Weights of a small transformer language model.
Architecture: rotary positions, embeddings untied during training, normalized queries and keys, local attention windows, gated attention, a norm on each head, hashed n-gram embeddings, a smear gate, an embedding shortcut, learned residual scales, capped logits.
Training: 126M tokens, 7770 steps.
Each number is 128 + 32 x the weight over its row's rms, rounded and kept within 0 to 255. Layers, rows and columns count from 0. Numbers have three digits each. The size before them is the row's rms in percent of the matrix's.

# up: layer 7 MLP up, 128x64, rms 0.132, rows 71-127, columns 0-63
# down: layer 7 MLP down (transposed), 128x64, rms 0.115, rows 71-127, columns 0-63
up71 102:147117140123155151144136146093101115180142103123089146188098136098115120107027201168147120114113098090120138109089116059181149168129154146104102173088147171180135106126133118142145106114063148
down71 102:142126106134114151146139068087130108158120057094186110138103074176191074062133106206121117127073120100175128132166131100110126130126080106153147168144124096109114086151107111153159113137083148
up72 104:164043134113094116085126167103116136116116169108065147143184134093175170108097137081095193122134121120117105102126171075159079193116142120144132170112157126139086111153183144147145074134120135
down72 112:041122146123166142078121090150097154145159136149130158143099118122101152142103177140128119169143115069111154146086076203143142041128101137177126110165114147102182127113150113103119184093135090
up73 108:149117120138133106146161091049101116178104097143086187100072113132114128123076110121159155088109150174167161119103149073096100115149089088132103100100126138179175074081143141074104106137089104
down73 119:085120130164169156177183107111106147095138098038131083172130123192094154166148105124134185198163104109103146123134151176119102150120165161126140109135064122140127113166075135144103142103096113
up74 098:155132178129157168143100087140122138164100126173094173138118115080107149182086126133179178215153079129116176145149100143158103115102154178127099090128136115083146161120144070169105185122143106
down74 100:112127093145108150183128079108134155120102166154149130065134111080081044156096163192115141169169084106141142132178147133163146089126123091174094136147166141110128087122119197070136112139142119
up75 103:105083148086194107092130149094111117116163102157128142113103169124170164148092140117122115128117147180159126116154101083132156088151059157088121170121171111180146140152086149183099043078115124
down75 100:114165122156085112081091187115142128102101118130090134102128132116147145088112078147166154126148166151137174175080061089146150176099153105205093162153098167124199141123145096112139135185155121
up76 104:168029143109149151077109148091051116106087129123118174133076197134122142165142137111144155158115097166110108105111118116158138137109088132108172072178157152158125129173129122127125073080134150
down76 098:142198101125122095189163105137149183142146128148054108112154103098139094128070177148094139162129196139137141109129129118133129155081154076092092182162117116100126085090138157148103193124104100
up77 107:158060103125118104180154130056127098087033123125158143106096131125112165124096159146154116133088180196114128114127136097127138166119141141123084116146134099146120098060099135169076126118078170
down77 099:136115113103076137156120095083137142165068165061167144148092123117138164092128078114117200165108133146134105110140087139160131171125135215150088147108120146070127144126101146193116131190130152
up78 096:133103163101104174173122097128136100142070080131143094120148127124184103158090168145137115166157099160170124167126151154151116103101122103149057121093173123164096117067092124086088146143064197
down78 093:088108180125092152119080172161154144143160123134051149127152159102190123136114181142151107139108097080129123166173119193042116129090116088128178098128183101104108143125161124142107104166129114
up79 099:151121146089141192151121127110125158107116086145041188084129146067118105118083123097123141076104148117166106147063119065134127115137139092143161138126145096175180182073097119157135147132099148
down79 093:155109093097166174123080081137167163149140114139155124082111086148140083091105084120140139212110121075072136165123135137074128127145093138105127115116073120136102131075107111163128081206159149
up80 108:100121180147132152105131146088151126147062139130124123131164102134120146175082110073136169116174101098158155133111117143129189145107055137139124116113159072227147087148177146135075089091120124
down80 107:129081177123146142090131109124094143101070117103149112134154124142125154131160124150101167141063088083157118140154096119040140213098113129125151110167079091096170156167151085182174135139148131
up81 094:163150167134115150174092125086128099103111079178085098105114117115166162163094162119113130100162134087146090143161138037141133160123168120144153119089143110099121077056128188135098163086133177
down81 096:113073133085154157120112122111205085084127142168159120127102099124091131153197096078096153134148108090106081100192168118108106167119108091106147105089091153088094137112133169095111180104095094
up82 103:165104159150130135139167131107133166136132143141107178118103129117137172219098177083167153085085097126153099066168156064165118135174135097149105147134096119118144135134081097133117090072081177
down82 101:127099096166091133083141202166155107106083081133122136157074102074148085111102152080169145125126133111178122095210147170102129159110172148118108093142164088107142137148168098180162146124153146
up83 097:163126158100123188155138146086073122136129132136103165104111089139093121115073141122093094120096088195101209082125140078166124151115150128076132111187155157111095165071101141130154115139069139
down83 097:165164185226131140112144150133111151112111118092102162169102093152098077136108150129108154132157099115142110077151122178124171116077122194121142133161154094113119110134108094189154091116051131
up84 101:109108108100115084139097196098067130150129135139122113087069152114153165122051180117134182107157164110129132093132118171186093174127148105110123155083130095196142148136125173157107122079153160
down84 099:102172088086091139170100130104103097129168109109133127112080149151100145155120055135086131146107115147116086081085067108166108128133171044154089147126122172137138151105180097147190151151092147
up85 101:118098149117151127154142131092152135126089127131100046170093094109141133135053199086149106107102082109094163112169141049156093158173130121141143133107131132220112104121157133106148090102127126
down85 105:202085173151148145116088063114105142094128110115133148093148161139149172166152079152130176207114110132095092147135115149094129151173137036083129140150144146117164118162145082121146168113108142
up86 100:116109130123142135134122166131050123125142058173122148127101126136149139160082161092175121079110218138114113173082118092145093114098119081147150152126138183146124136192077078133116103067126131
down86 098:113144107142160146176142167180214097116166121080156135169134091120129060176126100119103092147161127136088088156097117105141146092103085090156149161088109120166124143105150070136124174112196127
up87 112:098144181150111096114162157094095122155141177173114116119098119067139100177079139107154155148086160153091126163141158127138053200094124071180102137155160140140112101157173117172087154109120115
down87 115:062097142120219130156087148186138107130111101157152104189153164117134145113162144100093119165149119174067103081075112129141153127123105133143162133082100130152108129182095167160106137152189144
up88 110:166109139060178133117131151066082083106144159133150127108115119148140179180066096142095126145125101161121123074129148096157168079182169114163103131148145157115109144065144131137065117066112120
down88 114:156159119083106099109105174115154125078163145071132152121121126087188116173099085172067125151098111154109132121116102073084099146155135187138185125075097149103079155107155092140096098134141078
up89 107:120099128112189131164158135110062086092070114115101082145135049137087169191127152093138120122167139128108161099115137128079083110187181100118128142068144128147167106117131163129109071128144138
down89 111:129170180120192144102196092159115151141113143137149096149133122206150101132206144170135139130149136104096157098183137131139151082130118082102122112094141146145068106081155151046140120106110125
up90 107:105088161106127081128142101090112133089118150154125157133110150135121116184121185154128096144112092169124177110155134179192134094083155119117125128192170115217141114125121159066115102086067102
down90 111:149126137089145113149154105126124127096147110094139114130182101144100160126142197082131075243150141134127122107096170096221104160124139104093083147136171115142102103082089132134142155141092136
up91 092:111103152156109122130116093108104105114133070110150123113174118097157159145101168144123107176139040103125130159141150092155130146137169151179138040120172128078132182175103064111181123090145111
down91 082:123101133128144064127145147120122148117178189151098174144126141074148124155108065132154137114160152160044150125184186173183122182111091123136095151120172139127141055145100085134126111146133111
up92 089:135151125132116117168135097057136067099085080131150181174158119125083121169160166094104068142133097107093166098119165151173116152092112117151114121158131183171191093101191117136089117120127116
down92 083:069108153148166058094149108157126115196133155126102094128121033114148124153116148113116142103112172076119142109084106103136104189095093126117159097134156068093153127152126084139091083120142081
up93 093:051110121139103153123131137048127101133113076157089079077084094122182138102044190099121154108158168123146120095071105155145108167114153126136121090118144110149103132120148154162081113109123150
down93 099:131078125089100103119123116132165102097154123162134135076127151226144137089182043125102152158087122145119188083089113120160173147149136118121114092177095141100090152163101110097105130114101167
up94 104:172071180140125102159120156112063097132152120155172209097145104110109153147125160129140109124086201164188133134087138152074095122136126118107172144171132154157122156156153143188108096103089148
down94 095:123151087150163087087117058126151133113154082155089140064182163125121147176114097139085156118182117133127081125099092110106139075126058118187079170127131109119147160088155086125102160105137137
up95 094:128168126049110130141147128113107116081075072173047167076100134146170190123112139071131160055154137149149127128113117104171127099108122147145138099119123147169118154098164127081140106077142116
down95 093:106205108143138096123130080109154159135132124083100095116139093175104135133157160124111132162133119082193111175179142121153187157094158097094120168064122126062137133079140120106145064081153138
up96 087:129096125122126105181161142074145125161100113119092140129130068109088110129058191174121163090114125143181075052133157145134160113085122061121107132111129102094115112163191138153106144132157081
down96 077:074204087118086086108149131120132173146142136174081139091153150173167094106175072128149069097118112189107142160114126147097112096104138147173119123144113107167127133078104134107134072129132062
up97 103:167109140150156134180127069099091155132106047151081084151120143104084094134092139125112131099155160166138142112048190158180148128118167096132123150080157126141138129177106094177106105158100105
down97 105:082117097181110108144044153133155217190074086086067125132066121151135082141101142134149136094140141166131151110078152175116148132139142119130109120111109151164108140149147131160137144099084090
up98 094:094166099143136155140139158116125119113141130150111134159130172118157081160003214113085137109067154114113157129164135100097114196099092121135130139087156105120180092138143132152118109158122150
down98 098:136149080162119130120095108119067136099131117091196157156110107172117097115243094127141127156147156158121100119167133109106075138105126095109148138103112069137117145159049121105138171140107081
up99 107:132145161102157104126137156095123135103121153188072151116106050100088157163095164122123129097114108203148178161134128185169131128183163103183149129103133176115191092120085099127125127103167118
down99 117:138164118144133115121143063056195164075074130115148155095146095074092102099124107129130107162119144148164127096100121116129152171131140111116140186151081100110118119150113174106111219179143167
up100 101:107097182038171135103116175109165063151105116148090117124136144144120175156112160069118181139083099127145159140112095178088110116105143166168141083106113116105130112144188105102121108103103074
down100 099:140074227139089158100138115110063144090083139073127151117082117169096150103167129143179156131155075118103112143124131127115144123135177158091142145125134089090084171152063112104128099095130155
up101 103:104038172134096101124125167083071117170062148111123142094159048134093125120087106077154141169127107134167137099127176098131129154153110136066116116149119138158146101173143118083118110159086138
down101 101:144087143118101146134148083080080170083115135060138155164098127166162148151216167173112168151103149130118106136122087189138097185145142127122122114111030108144097122119115145149157142130139151
up102 101:161146130073143137149185172051135154135149135148110154073115160141155168161070166100102123098116102144124152066119130075160148142172150115144127190116142140126155133097161103150115069056090139
down102 107:162144052094106152093137179123135131074190117123138155083056095170113106109140062116121118158144128157079167114149119136117183174120122112142114098091138187065120137120172126143107096085109131
up103 097:141123119128110083128182132049115127104118135124091197141127172183119118139069159130119170110127078160199156144118108163178156113171123157133134157133113086203127140160082064118113118145110120
down103 094:122108175191114052101087141105125152099127096083067122098131135102128076134153146158083152138110121146159110127122130124075091116151140146182171109159062126155086129121106067168155204131135134
up104 098:120163142105124124105113116090125140149045109128082124166086054109105143196051189106127115176097096158104148127123135128140136151086141109073154095109137109091180131164150158107138108175163108
down104 106:139104136152118135080137082091101084141125143137149116138087174137132147123176092133114155172180125085079188108139148167106142034155166120135148146107093158156189174163164095152151138102076104
up105 095:130140114082159100144123125068149103131107068192102162120110138168162149140105114113145171093062139158198117122115137095165102197118118170140100148123145098142116100156145219106115122092100172
down105 095:121213134141180104163153145119116120116138140175093148118062104169158071051117089172124118113120130140161105130144111127125099180092100145136176086112066129166125162141180153089101170106116115
up106 099:093111160108177131088156154118115168122112168139121143114089155096177231135081155096124158116153175176134159091146138114144114156170089124127102199122101094103138147104077133124141092108072170
down106 093:136147083114073099153144122158146151139158069098204095151103144110149085161056071088151063106088133117145103140115150163126176127147134132194106083116157134126081098090140130150162123133161097
up107 093:138102156111154181117178074070072150148094134131135144142145131148172172097093142083164147098130089128141081068101180103164121157177151083100077147141090142084156146148076131134089131093107145
down107 087:111099061115080098119116154136201095142134095180086134147128170086109134072110107109118068132136111107157106127140152173100143105078081160152122059100155114147179157079180147152142110123139165
up108 086:129187129117079124182143132071116113121146134120098120161111085156076209157071127107127151160099158136121143139139152071102109145155153135129140123135128154078148147176222103149126171126138198
down108 082:119118109139107117101111051055130160112180113135193140092100128105136113108141087082129171109157148145108130083128159124088141070086154143085133086155150147138081107094120087153058116087071128
up109 106:169086161131135130115135084073078128093097073138161198100112153101117176157126098165116141160137108106119198120088173132164145075147115102126080137126107095140145139114081119092126066110058118
down109 117:055160160162116098114106171122138120153144168130108114121126114118110124065066164082143194169105120092153097119127116183117064149111132134142176123130111118109127142183170089136167200118188115
up110 100:099112205177090143126162141082097098097095103125124113133139144112159159122117131106114116030051123107211174135146132071134119160102153149123129179109129115171171137130111166140121101131165124
down110 091:108088093169185157113098124112140072166151119159176159118087168119173090113147092162127091102131138194112131105206175153103126109126117112168124088123141183097142148098121099134103127164186182
up111 096:040117104072146168116191153084111110149129128141080130083098083152138144146089148122088140141096094191114186070164151130130075096134134136142113111142127095084134137124119139136074080093164154
down111 098:097191084129124106117120160107166102077165145130106130155131179112103110152155130125084183108097118122109166131124143120115136143116142153113205104085060099113193100161133162113196187066130132
up112 107:139105183134102178148130143119062140125162102158135122101122146112176125148097174092156148128086097120156101108125191095120150101195101110070166099113135107133174122149080087145090045092169132
down112 105:127153090160119117129112143176143118095110075184073100091142107087140089051091166132181125166133093119092106119113200153130154122142085098131135180165158112165196177145130135159135163124142107
up113 091:167126141091177097110153081072098150178118113091080148084135101122121115166085126176173151116099114166170129132161129092126099053085132155145162106190106135128126124138203116180114106114157094
down113 088:069169059041152141110149153121159139139119139102070095159143139134172100149135154134145162101122152067113068101094170123118144109113139161126135182058101124149076163092123109134149160164115139
up114 100:147102113145162182136122142136083107141108092127087148110118153083134185140083147172147092115138095145146097136089114072124108081158141086097059147165169115209136134059146134137051121127128143
down114 099:113103145124200154101143085175138114082158166149149103174129115110165180138087136225153149129130134137136159164153152058125134133123187092068106109092068091125122100121148139095117109150147121
up115 101:163140119136184157142174118128104118024134100152107125120160074152157154149106105136113146125177162160144112078057119081110136112139137111158157126190162153168201160138102106143152112091094120
down115 099:142135140142098096131118146102174173187095153108105151107155180154123136165063180153165183186126061111140132147161132143152182169104135144126121171158137101081132155124196148128077124156178128
up116 097:145118135143135143121129121159067096057110071140123140115056127178112138179096117153167122148145122145098105079101193142109089089163091108152122164137162200165157105158084130130094096111110078
down116 087:145148206145202167121084091160142127164126175052128111194152148154091131074155129182109103167148107131130152110147121176175153119165131089111154152109114144128099116112147141068096151092129124
up117 102:132124127144108116112075157085083083089078105144159132088152077146093147143084092136125125152143127104207167141095135159130101091101089183173121128103154126207127139180186123088146084115136128
down117 109:093117192138136127131174135100128138153158182152180114155149126132129165170182070134085131123058152138138158177146131103102064167114140141079075100139094117135130151149170093131103121181197128
up118 095:172124121091126164127141123117118127143139054136097185085117121104216108172082125117131098125090093169170138096136093142120106120200169082140097130079136102079108095147172135146184160116118094
down118 093:184140071117197124080129123116147142132111132175113128128117124166107083152104156126139151161101108081059170178179113168142133144088112138112186114153130106081117076184153103114182129150171086
up119 095:109100158130188144148148173090125138102146149150123145190143180173101168211102133111151103071154138107103169114096101104145128091100124170125089155125147097146195138143097169123071068113103140
down119 089:119104084135096070125166168126085131131068091151171139095153075114123160056158131121200141101118160160087112184119143116126111163090148113159133122120148108066120140116189135139154117196118164
up120 098:139146113104158145118125118127114110122115037156131157104208130100083121144117090104113117089149065115153147133101142048166120130152103099224139142127127128145122048080115104139145125092158125
down120 089:110117072118126179122150113088118152121138115156135105127071077149081125155124093162202135200120155107074079105133120078130105056116176169157144140097132101094124151117180135129075144160143156
up121 108:172108094116152119103109156061072091116147120180088134155128080103143156165099127161136163122139163114171166083087136167107131136139168157196081130112172141098152043125107100131119089105134169
down121 115:103160090113192086142083147104176200159152125139149190130118135111078129108106130141142087133148139158122140126111039149128154109133131119118155130156147121137064120121156095070123212145186146
up122 094:175104116175085179106128126091111143124142143153084169158107108113143199109136158135174130108164158210173147145142164134168120107139144144114098193152172105154151082137147166143142057099121172
down122 090:123166072148086179164079143152133109144163125135139149145144117138203090084138126092113126104060139156146063144129133105131142126135194122156091140166117136086104075119177115100105184075166093
up123 100:160132160157071087104102160121079079125104086149175106092110093093112138100102134107169180130117104104168159126132164058118093187123106138151109138152172139139172117081134053073130113169114121
down123 098:142021175112155132105145063123080135071126165092132133171111074116134130149155122133130196121129155103086138156138138094083083164131120182118098104191144153128173135128107124127075137132147135
up124 095:113109164048108214128210154075105170141126121125152160094090173110158133140086109131124127126100177128135125110182135094145085102116190091129109090075141120172132111127155106164130141095123139
down124 096:075069152114133095158128124122158158090147179135189096153152132085077139157137152103123129158160084091085097164147113198125166107127123111117184145097111126112115086178144140065122109161197147
up125 095:079070117088172129148175174105075122150077145126097134094108152093122170125095140121157132176172160124122163111084110164137160129154068136142152188071159115113153133149165197105127083115122167
down125 083:046174115118133146120181106173140068166125134104169163147147102148131053118137129168123113081124090096143072131087116164153123144186120136149139108092124167131117085069120139072182156123100128
up126 107:154116189127233124115108093115076084153151113146128183069120110107071135129121104156172113168182217154139118139065136138141104100134115124160144124148135142155137141115114133159090143102088125
down126 084:102186143143159175122147012220138104162163103089115126168121147155092097120176123169122146170173131125122144120137186155121152061146117122132098137123106112138117129133126102105106174099126119
up127 094:167074157115176163165116078095107167060158140146119207150085138165116157169124124105154183142129149131127114114138113123165108114135118135128116222116153100107137137085080157141091138148178177
down127 090:124198132110186136188159150117166147162128107170141114119108091157100068128130137073083138059137133125164110125098136153131081141126081122186107072127146147178083120097185097179146127135144104